config.toml
rope_fraction = 1.0
qk_norm = false
beta1 = 0.95
schedule = "wsd"
dataset = "wikipedia_en"
Each number is 200 + 20 x the weight over its row's rms, rounded and kept within 0 to 999. Layers, rows and columns count from 0. The size before them is the row's rms in percent of the matrix's.

# k: layer 4 attention key, 576x576, rms 0.0348, rows 503-511, columns 384-447
# q: layer 4 attention query, 576x576, rms 0.035, rows 504-511, columns 384-447
# v: layer 4 attention value, 576x576, rms 0.0291, rows 448-491, columns 384-447
# o: layer 4 attention output (transposed), 576x576, rms 0.0242, rows 448-491, columns 384-447
k503,103,195,240,230,211,203,220,156,180,211,227,182,193,209,177,183,181,228,184,208,212,196,194,193,183,213,206,218,178,192,195,225,194,235,183,192,231,170,206,203,223,183,186,226,228,170,174,175,233,204,186,218,228,193,205,160,221,226,225,190,190,171,163,212,174
q504,116,212,243,193,192,199,181,229,242,211,194,196,197,188,191,193,203,220,203,189,218,220,256,188,230,186,227,218,238,206,206,248,180,198,198,182,196,179,186,144,193,226,183,200,195,214,167,224,205,213,191,209,197,185,241,196,198,185,204,186,188,219,212,162,178
k504,121,168,199,188,161,216,160,200,194,174,190,197,167,178,183,220,218,255,195,183,212,174,185,175,210,208,180,194,199,199,196,223,216,190,229,171,206,210,202,237,204,190,228,203,181,192,204,169,172,197,194,183,185,192,230,212,206,210,213,204,185,216,188,217,199
q505,105,219,224,209,181,205,243,201,233,169,190,193,150,213,166,186,184,161,208,211,167,168,207,234,183,179,198,192,179,200,219,212,187,229,198,180,227,221,221,234,195,204,201,182,192,190,209,182,204,209,203,220,197,194,179,211,151,184,186,223,182,195,213,189,199
k505,098,206,180,187,197,173,231,197,219,204,241,198,214,201,202,210,212,184,192,217,210,177,211,189,189,203,182,184,196,192,225,154,235,210,187,219,229,215,189,229,168,213,223,215,217,210,227,190,184,241,191,217,173,179,184,204,207,198,194,152,197,198,194,180,223
q506,105,179,194,201,208,201,197,177,181,233,188,180,157,204,223,189,175,217,203,186,182,179,167,171,180,190,206,202,204,194,189,199,172,220,212,213,201,202,215,241,203,186,213,190,197,201,206,203,202,166,182,227,197,173,213,193,186,183,186,180,213,221,235,192,211
k506,102,204,183,173,190,162,216,164,214,168,213,174,209,173,257,191,218,164,156,187,200,194,203,215,221,183,192,173,190,205,194,192,206,197,210,183,200,222,226,200,214,202,241,203,239,195,199,178,177,191,224,191,218,184,197,233,173,209,199,196,232,218,194,186,196
q507,114,189,214,165,201,160,170,183,216,199,164,194,178,195,215,192,185,202,172,204,192,187,184,165,182,170,195,213,218,178,221,215,185,179,200,224,177,161,187,170,181,210,204,208,190,206,166,242,149,209,182,198,200,195,217,200,184,208,182,207,210,163,192,175,203
k507,112,219,205,185,217,181,235,162,246,206,214,224,175,201,190,226,207,217,189,193,224,170,224,225,195,187,199,206,214,190,196,188,202,218,215,174,187,202,174,186,216,197,234,216,196,177,189,179,212,178,178,217,244,197,221,236,171,193,221,201,226,229,214,194,176
q508,101,177,201,201,184,196,227,184,208,171,215,183,217,224,189,192,198,194,168,229,149,188,183,223,218,217,213,188,126,204,222,171,187,156,210,233,247,244,188,223,197,201,195,204,166,175,175,189,206,247,201,225,182,200,208,184,202,225,175,185,192,217,213,217,247
k508,097,186,158,207,219,170,212,198,221,217,215,195,208,170,215,203,228,170,186,229,214,201,200,189,219,224,210,200,200,188,220,139,189,200,196,217,196,202,198,203,189,198,193,199,225,207,212,220,182,209,224,203,209,186,178,187,159,174,170,189,206,200,181,178,215
q509,095,206,221,238,194,208,186,190,185,203,163,219,206,193,204,189,191,216,225,193,225,204,214,231,191,197,201,211,218,201,165,223,205,209,242,175,169,187,213,196,208,200,194,199,216,201,200,215,194,187,184,171,191,231,217,219,205,185,204,231,214,204,190,203,167
k509,094,213,162,237,199,250,194,179,193,190,182,193,200,212,173,218,172,230,224,180,175,213,219,216,161,200,172,233,213,208,171,232,185,237,172,175,240,224,160,172,193,194,188,204,196,183,225,223,213,180,179,189,199,208,214,209,202,190,190,226,177,217,212,176,213
q510,111,180,170,188,209,189,192,181,207,185,191,171,167,188,168,198,154,220,192,179,219,193,167,190,217,202,210,187,194,185,191,188,181,210,188,220,223,208,191,231,219,206,216,171,205,243,199,206,202,203,198,247,187,189,203,154,182,194,211,184,194,227,191,221,226
k510,107,179,186,201,192,187,185,214,205,207,236,170,211,174,206,217,193,169,155,239,197,216,229,155,217,180,192,204,208,209,207,201,176,184,185,204,181,189,201,185,210,213,158,195,211,213,170,201,172,164,182,193,190,147,194,191,199,198,232,186,193,225,218,190,189
q511,109,199,192,256,223,198,212,173,202,225,163,207,230,183,199,169,193,202,169,200,203,218,207,179,194,202,184,216,213,216,184,214,246,193,203,215,179,177,214,174,181,187,202,238,203,181,232,212,187,210,198,199,205,210,192,172,205,206,199,197,209,174,211,184,210
k511,105,217,223,208,179,231,210,194,189,148,219,218,151,229,171,226,215,229,219,192,202,204,188,222,150,181,202,204,182,206,196,182,194,184,231,192,170,221,213,178,220,186,199,195,196,186,178,215,259,196,191,205,213,228,198,193,167,194,224,204,218,219,222,248,212
v448,093,190,200,226,174,237,199,191,204,200,205,233,202,206,194,210,188,216,214,216,212,220,193,183,183,186,185,214,203,154,211,199,193,195,233,192,209,209,231,211,193,201,216,195,194,215,189,194,215,203,216,186,200,222,212,196,216,175,171,235,212,174,219,192,171
o448,095,205,192,215,222,217,209,192,215,166,227,196,198,211,230,194,183,200,195,198,213,216,185,211,183,207,204,201,220,217,178,189,245,163,215,159,180,235,184,212,196,208,185,177,175,187,168,183,234,232,164,220,205,189,221,222,216,203,208,173,213,205,195,183,203
v449,096,181,178,211,200,196,191,195,210,231,173,218,210,180,220,197,201,196,164,202,182,214,173,171,185,211,181,217,203,212,217,207,218,184,194,167,175,193,201,186,230,186,241,228,187,203,174,184,196,199,193,203,174,196,218,189,208,229,217,220,197,183,176,210,194
o449,100,192,198,202,204,192,208,210,206,184,187,175,205,221,234,171,202,180,209,185,197,193,201,205,234,186,179,199,181,186,204,244,180,194,200,182,191,198,220,202,258,203,232,209,208,171,204,242,199,172,189,157,192,189,194,208,249,162,174,233,237,212,203,190,218
v450,089,223,213,190,196,200,232,205,196,210,214,153,194,189,197,232,211,184,179,197,234,206,191,211,220,195,214,206,171,214,179,217,200,219,177,202,171,211,202,195,201,222,209,184,194,197,178,205,175,181,177,187,211,192,203,208,226,185,189,180,199,196,182,207,188
o450,096,228,190,220,210,201,191,209,195,195,160,230,225,178,183,190,206,219,233,168,230,218,183,198,215,160,172,172,181,199,202,164,203,226,216,192,193,173,208,185,186,200,198,195,216,217,178,182,181,206,184,175,220,249,211,196,209,203,213,221,210,185,176,198,199
v451,090,239,169,195,207,188,178,179,203,183,209,227,207,183,222,186,187,210,179,142,193,224,194,250,199,179,213,203,184,219,223,201,195,176,198,195,203,186,220,213,170,237,229,183,170,197,184,204,180,177,186,179,208,188,188,166,218,214,176,204,231,225,213,175,202
o451,092,185,196,183,156,230,230,240,209,192,183,218,208,178,194,216,186,199,195,225,186,215,213,162,255,202,190,199,205,196,216,170,193,210,197,181,223,166,170,156,221,205,205,242,207,211,198,230,186,239,198,214,186,191,228,193,206,189,180,203,198,204,193,199,185
v452,087,205,206,212,227,202,214,165,170,194,218,202,223,241,167,224,195,206,179,192,199,193,207,186,175,194,214,205,159,182,187,201,202,202,225,208,222,204,190,163,215,210,207,235,198,196,209,188,236,190,226,182,198,212,190,160,228,227,238,180,188,187,199,206,213
o452,090,173,198,189,197,181,171,216,206,211,224,207,180,193,165,229,185,216,214,244,185,188,160,194,215,172,209,194,176,209,194,202,193,182,212,199,180,179,178,220,195,211,227,178,217,170,232,193,200,217,201,238,194,221,191,233,213,207,157,196,200,175,204,210,201
v453,093,201,187,195,172,217,186,233,183,239,209,165,175,210,222,184,209,203,196,182,219,194,217,185,189,178,159,216,205,184,199,197,201,199,219,203,165,178,228,239,196,178,189,230,202,177,192,220,173,218,229,205,224,232,214,206,216,183,209,217,175,185,221,210,217
o453,096,189,227,166,187,220,224,202,202,195,201,180,186,200,202,218,222,193,216,207,171,202,197,230,220,210,163,212,194,200,176,195,203,210,180,170,178,168,195,179,182,222,221,167,194,201,177,190,214,220,199,168,152,178,240,196,177,182,241,233,191,229,196,231,186
v454,091,240,243,166,214,169,216,173,190,195,222,242,195,188,209,198,171,205,195,215,220,223,176,240,187,190,208,230,221,185,222,202,205,207,201,228,200,184,239,200,194,176,193,171,198,222,192,184,215,220,206,243,178,198,201,205,222,198,169,184,228,184,210,173,187
o454,093,153,179,201,223,191,177,203,185,189,238,216,216,195,216,190,191,165,221,212,152,230,190,177,200,163,223,180,213,185,198,186,200,144,194,206,209,239,234,205,203,164,212,175,188,182,232,218,231,222,216,212,196,218,191,176,197,204,164,216,197,170,204,219,191
v455,093,186,200,207,189,193,204,205,198,195,204,242,165,210,209,170,181,205,222,211,200,194,196,209,157,211,216,210,245,204,206,181,203,202,206,172,220,191,201,203,235,224,176,215,227,184,167,209,194,216,206,202,176,219,171,247,183,187,196,216,184,174,218,185,219
o455,096,217,182,197,207,186,216,174,198,208,216,183,192,200,201,234,199,216,221,195,217,241,200,183,204,205,182,223,200,165,212,233,178,213,176,220,198,210,200,187,186,197,211,189,190,198,219,190,224,210,199,221,183,181,247,137,237,214,180,212,207,215,166,190,224
v456,088,201,204,190,207,183,172,227,192,167,199,205,226,197,158,248,204,218,175,239,197,207,214,196,189,195,216,181,231,212,227,203,187,171,243,196,189,180,184,201,172,195,224,216,191,236,206,201,188,189,185,223,197,232,178,198,204,204,193,215,191,191,173,203,181
o456,093,232,219,158,234,229,189,182,169,222,195,216,197,204,223,181,235,204,200,172,176,218,183,207,188,227,197,233,179,178,193,174,204,217,200,242,203,214,215,172,234,142,240,214,204,203,206,215,202,222,192,190,212,197,183,170,184,190,197,184,215,211,243,210,220
v457,090,207,207,205,253,208,179,247,188,181,172,172,230,223,168,180,166,206,204,209,229,218,216,184,201,174,191,166,199,167,229,227,213,241,233,183,153,195,217,194,190,168,219,216,201,193,215,202,210,209,187,188,177,180,190,201,219,203,186,222,229,182,184,208,170
o457,090,151,223,167,192,157,205,207,158,220,205,220,215,210,208,216,182,220,221,209,198,165,197,218,231,191,203,191,182,166,180,205,217,205,214,204,222,185,211,226,225,188,231,213,218,200,216,213,179,210,234,216,201,227,177,202,168,225,176,195,169,210,209,210,209
v458,090,202,168,193,200,216,197,139,188,222,200,202,186,202,165,171,207,195,229,237,197,197,227,223,192,215,211,214,183,170,202,232,207,205,225,205,171,204,195,218,208,183,192,170,198,211,184,218,211,236,205,221,217,195,211,202,176,202,198,201,204,176,209,219,241
o458,092,217,200,160,194,172,196,170,192,208,215,212,171,222,188,228,184,191,214,232,180,212,198,207,184,194,223,231,195,181,198,204,201,207,210,230,191,209,187,201,203,175,209,186,205,208,214,182,219,181,172,218,198,185,202,191,174,231,233,193,185,222,191,225,181
v459,093,191,197,225,205,188,215,203,196,224,214,217,164,191,168,181,189,221,229,195,203,178,153,223,188,190,172,215,186,224,166,163,219,209,195,183,191,206,218,210,204,188,210,176,184,207,202,170,200,188,190,202,186,155,200,219,226,197,180,196,198,202,183,200,219
o459,094,229,205,189,235,232,182,207,165,178,203,197,195,223,173,232,186,216,221,210,205,231,207,198,204,198,183,193,171,212,182,182,178,212,190,193,199,219,155,211,211,156,184,199,189,198,194,204,209,195,211,220,196,199,206,164,199,188,187,175,198,191,237,187,191
v460,094,217,218,193,190,209,195,205,197,164,214,197,226,175,196,222,211,232,198,167,214,180,215,210,187,208,204,237,177,203,156,202,234,206,176,214,207,205,195,202,173,196,162,191,189,170,197,193,188,212,193,189,214,211,235,154,189,185,180,200,198,225,187,227,218
o460,094,217,201,237,212,243,212,200,171,209,156,206,196,241,197,189,201,182,226,182,186,187,238,207,217,206,147,206,200,236,214,223,181,185,207,181,211,143,211,213,174,208,171,170,175,172,207,202,203,185,186,237,189,213,207,189,171,208,236,168,193,228,216,239,173
v461,093,167,177,197,226,220,215,210,202,197,206,229,213,202,204,229,191,197,184,208,217,206,209,193,207,205,206,210,191,214,236,217,231,192,193,202,209,200,183,188,182,189,205,244,211,190,219,192,172,254,231,216,196,191,218,208,224,175,189,188,192,210,212,175,186
o461,094,211,196,223,213,218,204,184,193,200,194,203,223,217,190,168,238,226,186,171,206,204,156,222,185,242,222,199,211,178,198,209,227,195,199,214,213,218,206,228,240,178,193,214,206,230,183,178,213,201,214,203,200,221,192,216,159,192,176,204,210,186,221,210,187
v462,092,204,201,214,198,174,176,178,203,198,218,208,216,214,211,199,214,207,176,208,211,172,171,205,208,171,191,194,211,206,218,203,214,181,187,226,215,185,209,193,195,179,184,196,218,230,194,163,205,182,245,163,191,206,207,203,200,177,174,186,193,213,207,161,192
o462,092,172,230,241,203,235,177,214,180,217,189,213,189,196,214,176,227,166,198,216,170,173,203,197,243,209,215,199,240,209,187,187,217,185,213,182,188,211,177,203,213,179,181,257,205,212,173,205,177,207,166,169,227,185,173,199,210,229,215,201,172,208,219,184,147
v463,091,177,222,210,236,172,182,195,148,210,202,218,225,178,213,186,186,170,204,213,202,216,166,213,211,184,172,179,208,213,191,207,178,208,209,185,250,219,224,182,206,224,202,196,174,205,184,225,225,221,191,224,194,195,197,196,205,189,175,194,190,170,199,192,196
o463,092,196,235,182,196,187,196,186,201,196,200,202,212,234,224,205,194,190,187,205,182,207,197,204,214,185,222,199,219,223,216,191,153,213,195,194,208,204,202,224,186,218,221,217,201,208,195,230,203,221,209,213,212,225,211,221,192,217,204,176,227,186,171,184,186
v464,092,198,213,195,191,159,199,207,204,206,194,162,226,200,208,162,182,189,197,202,182,201,169,215,191,190,202,200,182,240,192,173,161,195,181,185,207,187,204,203,194,218,228,172,207,203,187,191,197,208,199,171,188,229,178,226,162,192,190,190,205,173,213,194,201
o464,092,172,173,189,197,182,175,192,204,214,178,236,187,195,198,175,196,195,182,201,183,185,158,218,234,181,235,159,188,194,216,214,189,216,238,228,224,164,182,182,212,177,194,197,227,207,182,232,208,193,196,217,204,168,191,196,213,225,173,177,191,212,187,221,168
v465,091,224,185,223,222,189,198,210,186,201,167,172,217,201,198,209,200,209,210,174,234,192,190,194,178,198,204,188,227,239,188,158,213,248,217,208,183,190,187,207,169,205,209,169,215,206,204,206,203,191,187,202,210,256,171,175,187,197,210,179,206,226,199,207,199
o465,095,204,230,208,213,222,211,197,187,208,212,192,163,196,172,234,186,228,187,195,167,189,227,190,202,165,196,186,230,192,154,196,165,198,183,189,199,178,179,185,182,209,210,205,176,223,221,235,229,197,202,211,183,204,162,192,190,186,173,202,216,190,188,210,176
v466,092,211,194,164,212,214,194,171,179,228,202,211,234,201,199,197,191,196,211,212,234,205,177,169,201,214,178,214,174,158,210,205,173,177,201,201,242,220,169,211,225,162,193,244,213,219,183,173,204,201,218,191,223,205,211,208,191,200,191,235,217,204,197,231,201
o466,097,212,179,200,160,201,236,210,208,224,205,212,233,208,207,224,163,173,200,209,178,214,198,210,153,183,226,168,203,204,201,177,173,199,219,207,191,199,220,222,230,241,173,222,206,211,235,225,200,206,182,203,205,195,196,221,177,182,214,227,153,174,181,209,187
v467,092,178,221,192,167,192,193,201,186,182,214,174,210,177,217,180,209,219,221,226,199,210,203,207,174,177,210,163,190,171,180,201,185,177,195,218,208,209,202,216,192,179,195,176,186,227,230,220,198,207,195,178,204,192,216,237,191,175,195,246,202,200,181,212,207
o467,096,224,219,205,199,189,216,163,184,196,209,170,213,200,209,190,190,213,225,209,199,202,250,191,217,224,171,231,217,200,213,155,204,198,211,185,189,198,217,203,190,211,198,181,189,197,194,200,200,188,206,203,187,179,157,209,179,186,176,202,200,193,197,189,156
v468,092,207,178,209,205,186,181,203,188,189,186,180,204,207,179,196,190,184,214,176,217,203,229,229,176,226,208,239,173,171,226,169,174,168,208,204,204,185,195,207,212,191,210,202,212,163,198,192,205,247,184,188,199,187,186,221,201,201,171,187,165,205,170,221,242
o468,095,250,214,212,175,219,202,212,198,200,219,186,210,217,200,219,208,225,176,174,241,183,193,200,223,194,204,233,192,200,178,207,215,208,196,195,227,212,187,232,221,193,240,236,175,215,234,195,230,176,175,195,229,218,178,202,196,201,207,195,208,214,199,180,218
v469,096,176,200,224,216,217,183,196,197,223,210,196,224,165,192,187,198,172,199,212,192,194,195,237,178,221,239,186,212,188,204,190,174,214,199,231,205,218,240,229,217,252,199,189,215,191,208,155,203,200,181,241,202,195,185,246,189,180,176,231,178,213,200,200,187
o469,093,221,183,176,182,205,185,204,202,164,207,202,239,177,236,195,200,237,213,205,163,202,192,207,174,192,216,195,191,212,175,217,184,199,161,178,222,226,202,218,204,194,242,182,199,197,206,242,218,202,214,210,176,192,185,178,197,204,222,183,221,213,209,227,171
v470,092,199,172,208,185,225,213,169,197,215,200,168,221,209,159,213,174,225,181,197,187,183,216,189,164,183,211,189,189,163,219,226,241,199,187,202,206,188,170,192,176,218,202,178,210,171,214,200,198,188,217,164,222,201,157,189,193,214,192,166,212,195,191,200,190
o470,094,197,183,203,171,190,170,218,209,197,203,185,204,175,205,167,154,212,197,201,188,196,212,194,223,180,201,179,227,197,231,175,227,174,214,224,216,180,194,220,219,208,206,191,194,260,217,235,176,178,184,182,173,218,204,225,187,237,222,203,226,215,220,213,193
v471,093,206,218,188,206,208,183,229,181,212,203,225,187,199,155,211,221,180,174,188,172,216,216,204,219,184,155,194,170,209,174,217,208,202,235,215,178,224,191,234,220,176,175,208,184,182,195,192,226,213,182,219,173,201,236,193,238,206,207,210,207,210,206,232,209
o471,096,194,200,201,209,225,226,188,202,181,200,207,222,184,188,221,200,209,181,201,208,170,209,231,208,231,202,209,176,206,217,201,198,246,184,209,220,212,204,214,201,171,196,176,237,191,209,216,200,209,221,227,206,201,221,228,198,179,203,214,183,199,198,209,200
v472,091,195,183,208,191,186,232,204,166,233,227,195,175,202,205,197,207,191,207,183,202,197,208,235,176,207,220,172,179,193,214,218,214,187,213,212,200,210,212,192,251,169,219,191,201,196,182,167,190,204,212,196,197,232,179,200,189,198,215,228,198,183,186,201,225
o472,094,193,195,166,199,185,179,172,221,173,207,170,222,223,196,207,190,187,182,214,241,249,178,188,144,221,235,198,164,193,207,182,194,201,221,185,211,189,219,181,197,189,168,225,227,203,228,202,194,171,187,157,237,187,213,243,172,186,197,199,166,214,225,220,189
v473,091,176,243,188,205,182,210,216,217,206,241,153,197,166,216,236,195,187,188,211,209,170,200,201,181,191,175,229,196,178,174,219,204,186,194,220,198,187,183,221,217,164,201,203,175,207,195,222,228,219,201,193,218,221,213,210,237,195,186,238,180,208,207,199,166
o473,094,248,213,211,214,222,238,183,207,184,203,202,212,188,219,188,253,222,181,231,206,220,188,214,201,231,168,209,181,177,218,205,198,203,194,223,182,198,205,202,209,162,215,208,202,197,189,181,169,208,228,166,229,199,208,186,175,181,210,197,194,184,206,185,227
v474,088,209,157,217,227,224,207,145,227,184,170,181,227,197,217,201,199,197,189,177,236,192,222,194,182,218,212,212,206,197,205,178,202,177,207,194,180,198,162,207,233,205,224,219,223,180,195,199,196,218,213,186,249,225,213,201,211,213,217,189,223,204,194,207,227
o474,093,172,205,216,195,193,239,223,239,200,211,197,201,220,151,221,190,207,207,222,178,203,208,173,218,222,218,199,174,200,172,193,201,219,186,205,196,169,214,207,207,192,169,236,189,217,246,191,180,207,214,193,200,168,163,189,167,184,194,239,174,174,173,236,211
v475,091,198,217,168,207,182,188,214,211,223,202,206,181,203,155,197,192,200,220,186,194,239,217,216,143,193,197,181,178,174,219,182,175,230,212,200,201,219,198,230,172,175,202,197,197,217,214,206,204,202,221,213,208,197,196,195,169,200,205,186,213,215,211,184,184
o475,094,182,194,221,207,179,208,178,196,215,183,185,184,179,207,231,174,229,226,214,190,173,192,197,222,172,199,180,209,187,210,192,191,188,176,207,186,226,222,197,197,201,183,196,217,214,193,202,202,225,233,215,193,223,180,186,208,199,214,189,218,209,175,222,257
v476,092,204,235,209,239,212,175,186,186,201,196,219,189,204,235,167,197,186,181,190,169,203,191,206,202,200,201,210,207,224,197,220,147,189,200,221,195,193,192,214,193,233,155,216,196,211,202,227,249,170,198,213,189,190,210,174,214,196,186,226,195,207,188,169,196
o476,099,215,215,190,207,205,198,211,207,197,208,186,200,188,157,187,208,155,188,237,189,183,189,185,214,154,211,177,201,208,247,205,166,219,197,163,170,168,226,199,184,222,233,180,169,214,186,194,168,200,182,201,193,193,199,190,161,208,159,193,157,170,186,200,197
v477,091,177,183,171,169,223,173,212,207,217,191,217,237,176,194,220,202,188,204,178,187,193,215,185,187,216,208,211,149,183,221,230,231,196,171,174,192,193,185,200,234,175,173,200,220,176,202,238,211,181,199,190,161,192,190,179,228,236,197,187,219,243,200,192,202
o477,093,172,184,210,199,191,214,205,209,227,228,202,204,198,152,199,189,225,203,179,194,187,210,191,170,202,269,172,202,221,197,201,196,201,233,206,193,196,208,200,201,185,170,180,184,201,209,231,191,238,221,185,204,179,170,185,197,239,222,179,178,173,221,178,176
v478,084,175,237,205,180,198,223,186,195,164,182,219,174,220,189,202,172,185,193,181,197,202,231,208,180,213,184,194,189,206,187,213,191,192,183,194,218,224,216,223,204,195,203,202,220,206,203,223,213,182,178,192,212,207,188,192,222,220,184,192,215,208,196,233,213
o478,090,204,165,193,218,207,194,194,167,202,215,171,194,197,168,203,182,217,182,221,153,202,215,227,202,233,220,195,213,218,188,205,217,193,193,144,180,167,172,209,187,202,228,189,249,197,214,190,235,204,211,193,185,181,173,164,205,209,189,212,191,213,196,184,203
v479,089,166,169,222,185,188,197,173,199,204,155,240,216,206,192,179,211,164,197,191,241,190,188,229,212,218,192,211,228,204,207,178,237,236,213,188,168,194,192,190,223,221,157,221,187,157,171,186,208,189,176,215,165,176,216,194,218,254,207,185,197,222,213,200,208
o479,092,217,212,212,225,169,199,184,197,227,206,171,211,189,195,168,213,226,221,199,187,189,208,166,195,174,223,210,171,224,163,219,164,213,189,193,163,159,178,194,189,203,219,200,193,199,183,233,217,230,210,235,252,225,187,190,192,197,185,214,217,216,191,181,205
v480,090,197,232,218,219,198,203,177,193,164,200,209,229,196,224,216,213,246,187,222,209,189,186,194,227,214,175,169,198,198,220,235,199,209,186,222,210,201,166,198,216,186,211,183,200,175,239,187,221,212,189,220,186,172,200,158,208,191,190,231,187,192,210,207,211
o480,091,181,198,185,161,182,212,175,224,239,214,197,223,262,170,219,168,203,210,224,171,176,207,233,212,224,214,180,183,229,184,187,200,233,209,169,219,205,219,251,178,226,192,218,192,180,213,215,183,167,239,191,213,198,194,186,186,234,174,171,202,233,186,205,186
v481,094,211,176,163,188,228,218,202,187,176,167,218,234,211,158,228,211,201,202,189,220,200,203,200,193,192,169,233,180,173,194,189,173,229,194,244,163,209,180,229,205,192,175,192,195,208,201,216,215,210,213,223,223,196,200,181,190,232,187,193,224,195,171,196,206
o481,093,184,218,170,190,202,210,208,227,243,207,207,193,184,215,225,209,220,228,192,191,222,216,179,192,168,221,217,160,205,213,210,234,164,201,204,180,232,206,225,211,183,206,199,179,199,192,234,151,207,224,203,221,217,193,185,191,202,200,193,184,200,218,207,203
v482,094,192,181,176,223,171,178,187,219,247,236,226,214,209,209,214,179,205,198,182,191,220,195,191,225,219,190,233,200,193,189,213,218,221,221,178,196,186,176,231,165,226,220,223,207,208,213,191,211,217,207,188,218,177,205,219,170,206,212,173,212,170,200,195,218
o482,096,220,208,218,201,231,180,235,157,168,196,190,184,200,193,227,201,185,214,211,225,206,222,231,229,206,228,218,194,190,252,190,223,186,215,212,206,180,200,174,169,165,202,214,187,235,213,190,174,196,182,202,215,178,229,200,206,197,226,184,203,229,254,218,223
v483,096,173,181,199,233,209,188,202,220,202,186,211,172,184,225,184,163,224,217,209,229,218,203,170,186,175,202,164,170,249,217,213,224,198,161,176,205,214,184,167,196,264,234,209,208,206,233,216,176,216,191,228,164,164,199,155,192,204,209,221,239,204,225,171,209
o483,096,217,190,197,238,186,223,216,188,197,202,207,215,196,185,210,217,231,167,205,202,216,216,208,228,184,191,200,230,237,217,225,198,229,197,230,211,217,198,178,202,179,163,197,215,247,194,205,212,215,222,172,197,209,181,207,213,203,162,209,159,191,217,183,166
v484,092,203,203,160,194,193,180,216,196,188,206,199,195,195,195,176,200,209,221,169,217,190,205,187,201,183,216,226,184,197,186,180,185,166,212,191,216,185,162,234,199,184,212,207,195,186,187,163,211,226,214,167,212,207,204,207,231,211,228,206,206,215,188,157,195
o484,097,201,178,231,233,239,221,227,167,211,187,199,211,198,205,194,186,219,209,231,203,209,230,165,207,184,206,195,206,212,151,206,187,240,227,235,222,196,218,179,213,208,186,204,203,194,186,199,207,189,154,203,217,179,232,231,216,202,215,193,213,177,195,190,173
v485,088,181,165,222,185,206,210,205,214,175,209,188,193,196,185,211,185,179,201,206,187,211,184,220,204,211,183,196,191,258,195,209,200,223,217,174,182,209,180,217,208,242,208,171,196,218,185,180,203,208,181,196,188,183,207,223,207,166,191,202,160,190,193,219,176
o485,093,196,229,209,219,177,174,235,214,243,197,188,227,218,192,190,221,226,213,178,208,223,216,199,214,211,199,219,237,165,240,180,229,202,182,188,204,214,195,189,199,183,231,199,196,179,187,175,217,181,201,177,219,192,250,178,204,219,162,186,186,200,214,172,178
v486,090,175,197,182,203,207,222,236,226,227,165,191,197,206,202,206,168,178,175,219,190,189,176,217,204,182,228,186,198,195,208,190,204,212,177,186,217,191,208,191,235,164,174,224,193,214,221,194,191,210,172,164,186,189,186,206,169,213,181,227,215,146,208,196,211
o486,089,194,203,199,212,173,206,193,213,200,212,189,213,202,220,227,222,200,184,224,203,209,259,207,211,184,208,219,201,198,176,190,183,178,226,234,222,220,206,184,179,198,189,211,196,164,187,205,161,184,241,166,167,171,200,234,174,208,235,207,159,151,175,198,210
v487,097,191,175,178,181,220,210,204,228,231,204,161,177,194,188,194,150,213,202,219,203,222,187,189,190,179,195,171,200,202,191,211,206,225,148,190,233,197,173,200,215,171,192,179,185,194,187,240,175,210,194,195,165,193,194,174,227,225,211,201,168,235,174,217,218
o487,098,196,209,203,200,206,201,208,188,231,184,178,215,216,194,197,178,197,212,207,199,187,185,180,203,203,196,192,248,242,199,171,234,218,187,237,192,203,188,193,220,214,182,207,197,200,227,162,200,173,248,207,203,199,199,227,207,229,227,197,177,171,210,235,172
v488,095,157,231,178,247,190,204,172,227,223,205,187,198,213,226,192,206,216,192,230,198,176,180,204,199,208,227,176,203,177,194,207,198,184,185,230,201,216,242,191,215,178,217,175,164,200,183,178,199,185,210,216,218,186,213,172,187,163,204,236,236,207,204,173,174
o488,096,210,234,234,207,181,202,212,178,194,182,208,228,170,200,183,182,139,206,236,163,226,208,194,189,184,197,214,200,179,179,188,168,200,211,199,183,191,221,188,209,207,200,199,195,170,169,180,220,223,221,161,173,210,216,200,217,193,183,208,204,220,220,185,176
v489,093,188,172,179,172,213,206,215,180,174,227,191,193,214,221,189,182,206,217,228,233,214,195,203,212,195,199,197,215,229,178,180,197,227,196,193,201,179,188,201,220,155,182,176,177,192,186,237,162,237,186,240,181,218,202,208,204,177,187,189,223,198,211,192,187
o489,093,248,204,212,200,218,204,156,194,221,217,192,193,167,199,210,199,198,203,213,240,245,205,168,184,205,221,194,210,198,187,206,193,224,203,205,195,180,180,191,198,191,189,209,185,202,206,136,234,245,180,198,203,203,218,193,210,196,219,212,193,233,195,191,186
v490,090,195,219,176,157,199,222,178,211,219,205,185,195,202,195,220,202,215,232,184,237,189,200,222,237,185,183,179,235,235,205,216,192,190,178,246,201,199,165,218,216,196,174,182,174,211,230,174,211,188,225,207,215,172,220,181,180,211,199,218,175,169,228,216,225
o490,094,168,215,214,233,187,176,188,212,217,210,167,213,225,217,180,214,202,213,206,175,237,199,174,159,191,186,211,213,226,204,230,186,191,200,201,180,191,229,186,205,239,178,180,204,212,189,197,160,200,212,207,188,210,151,201,171,228,207,222,193,220,188,243,215
v491,088,177,206,161,191,209,176,160,178,177,196,176,207,186,220,201,163,203,219,235,227,212,182,202,190,169,199,190,202,188,173,185,210,190,200,221,200,169,204,201,216,189,145,221,197,205,216,215,208,208,221,205,188,197,208,189,186,185,210,198,206,206,237,162,191
o491,093,179,178,203,205,203,203,170,192,197,208,176,204,206,194,175,167,186,243,206,200,216,178,174,184,175,207,166,216,195,214,226,221,214,204,188,227,239,196,196,184,199,196,173,187,247,215,215,199,180,189,166,169,178,193,246,188,206,182,226,158,232,242,245,153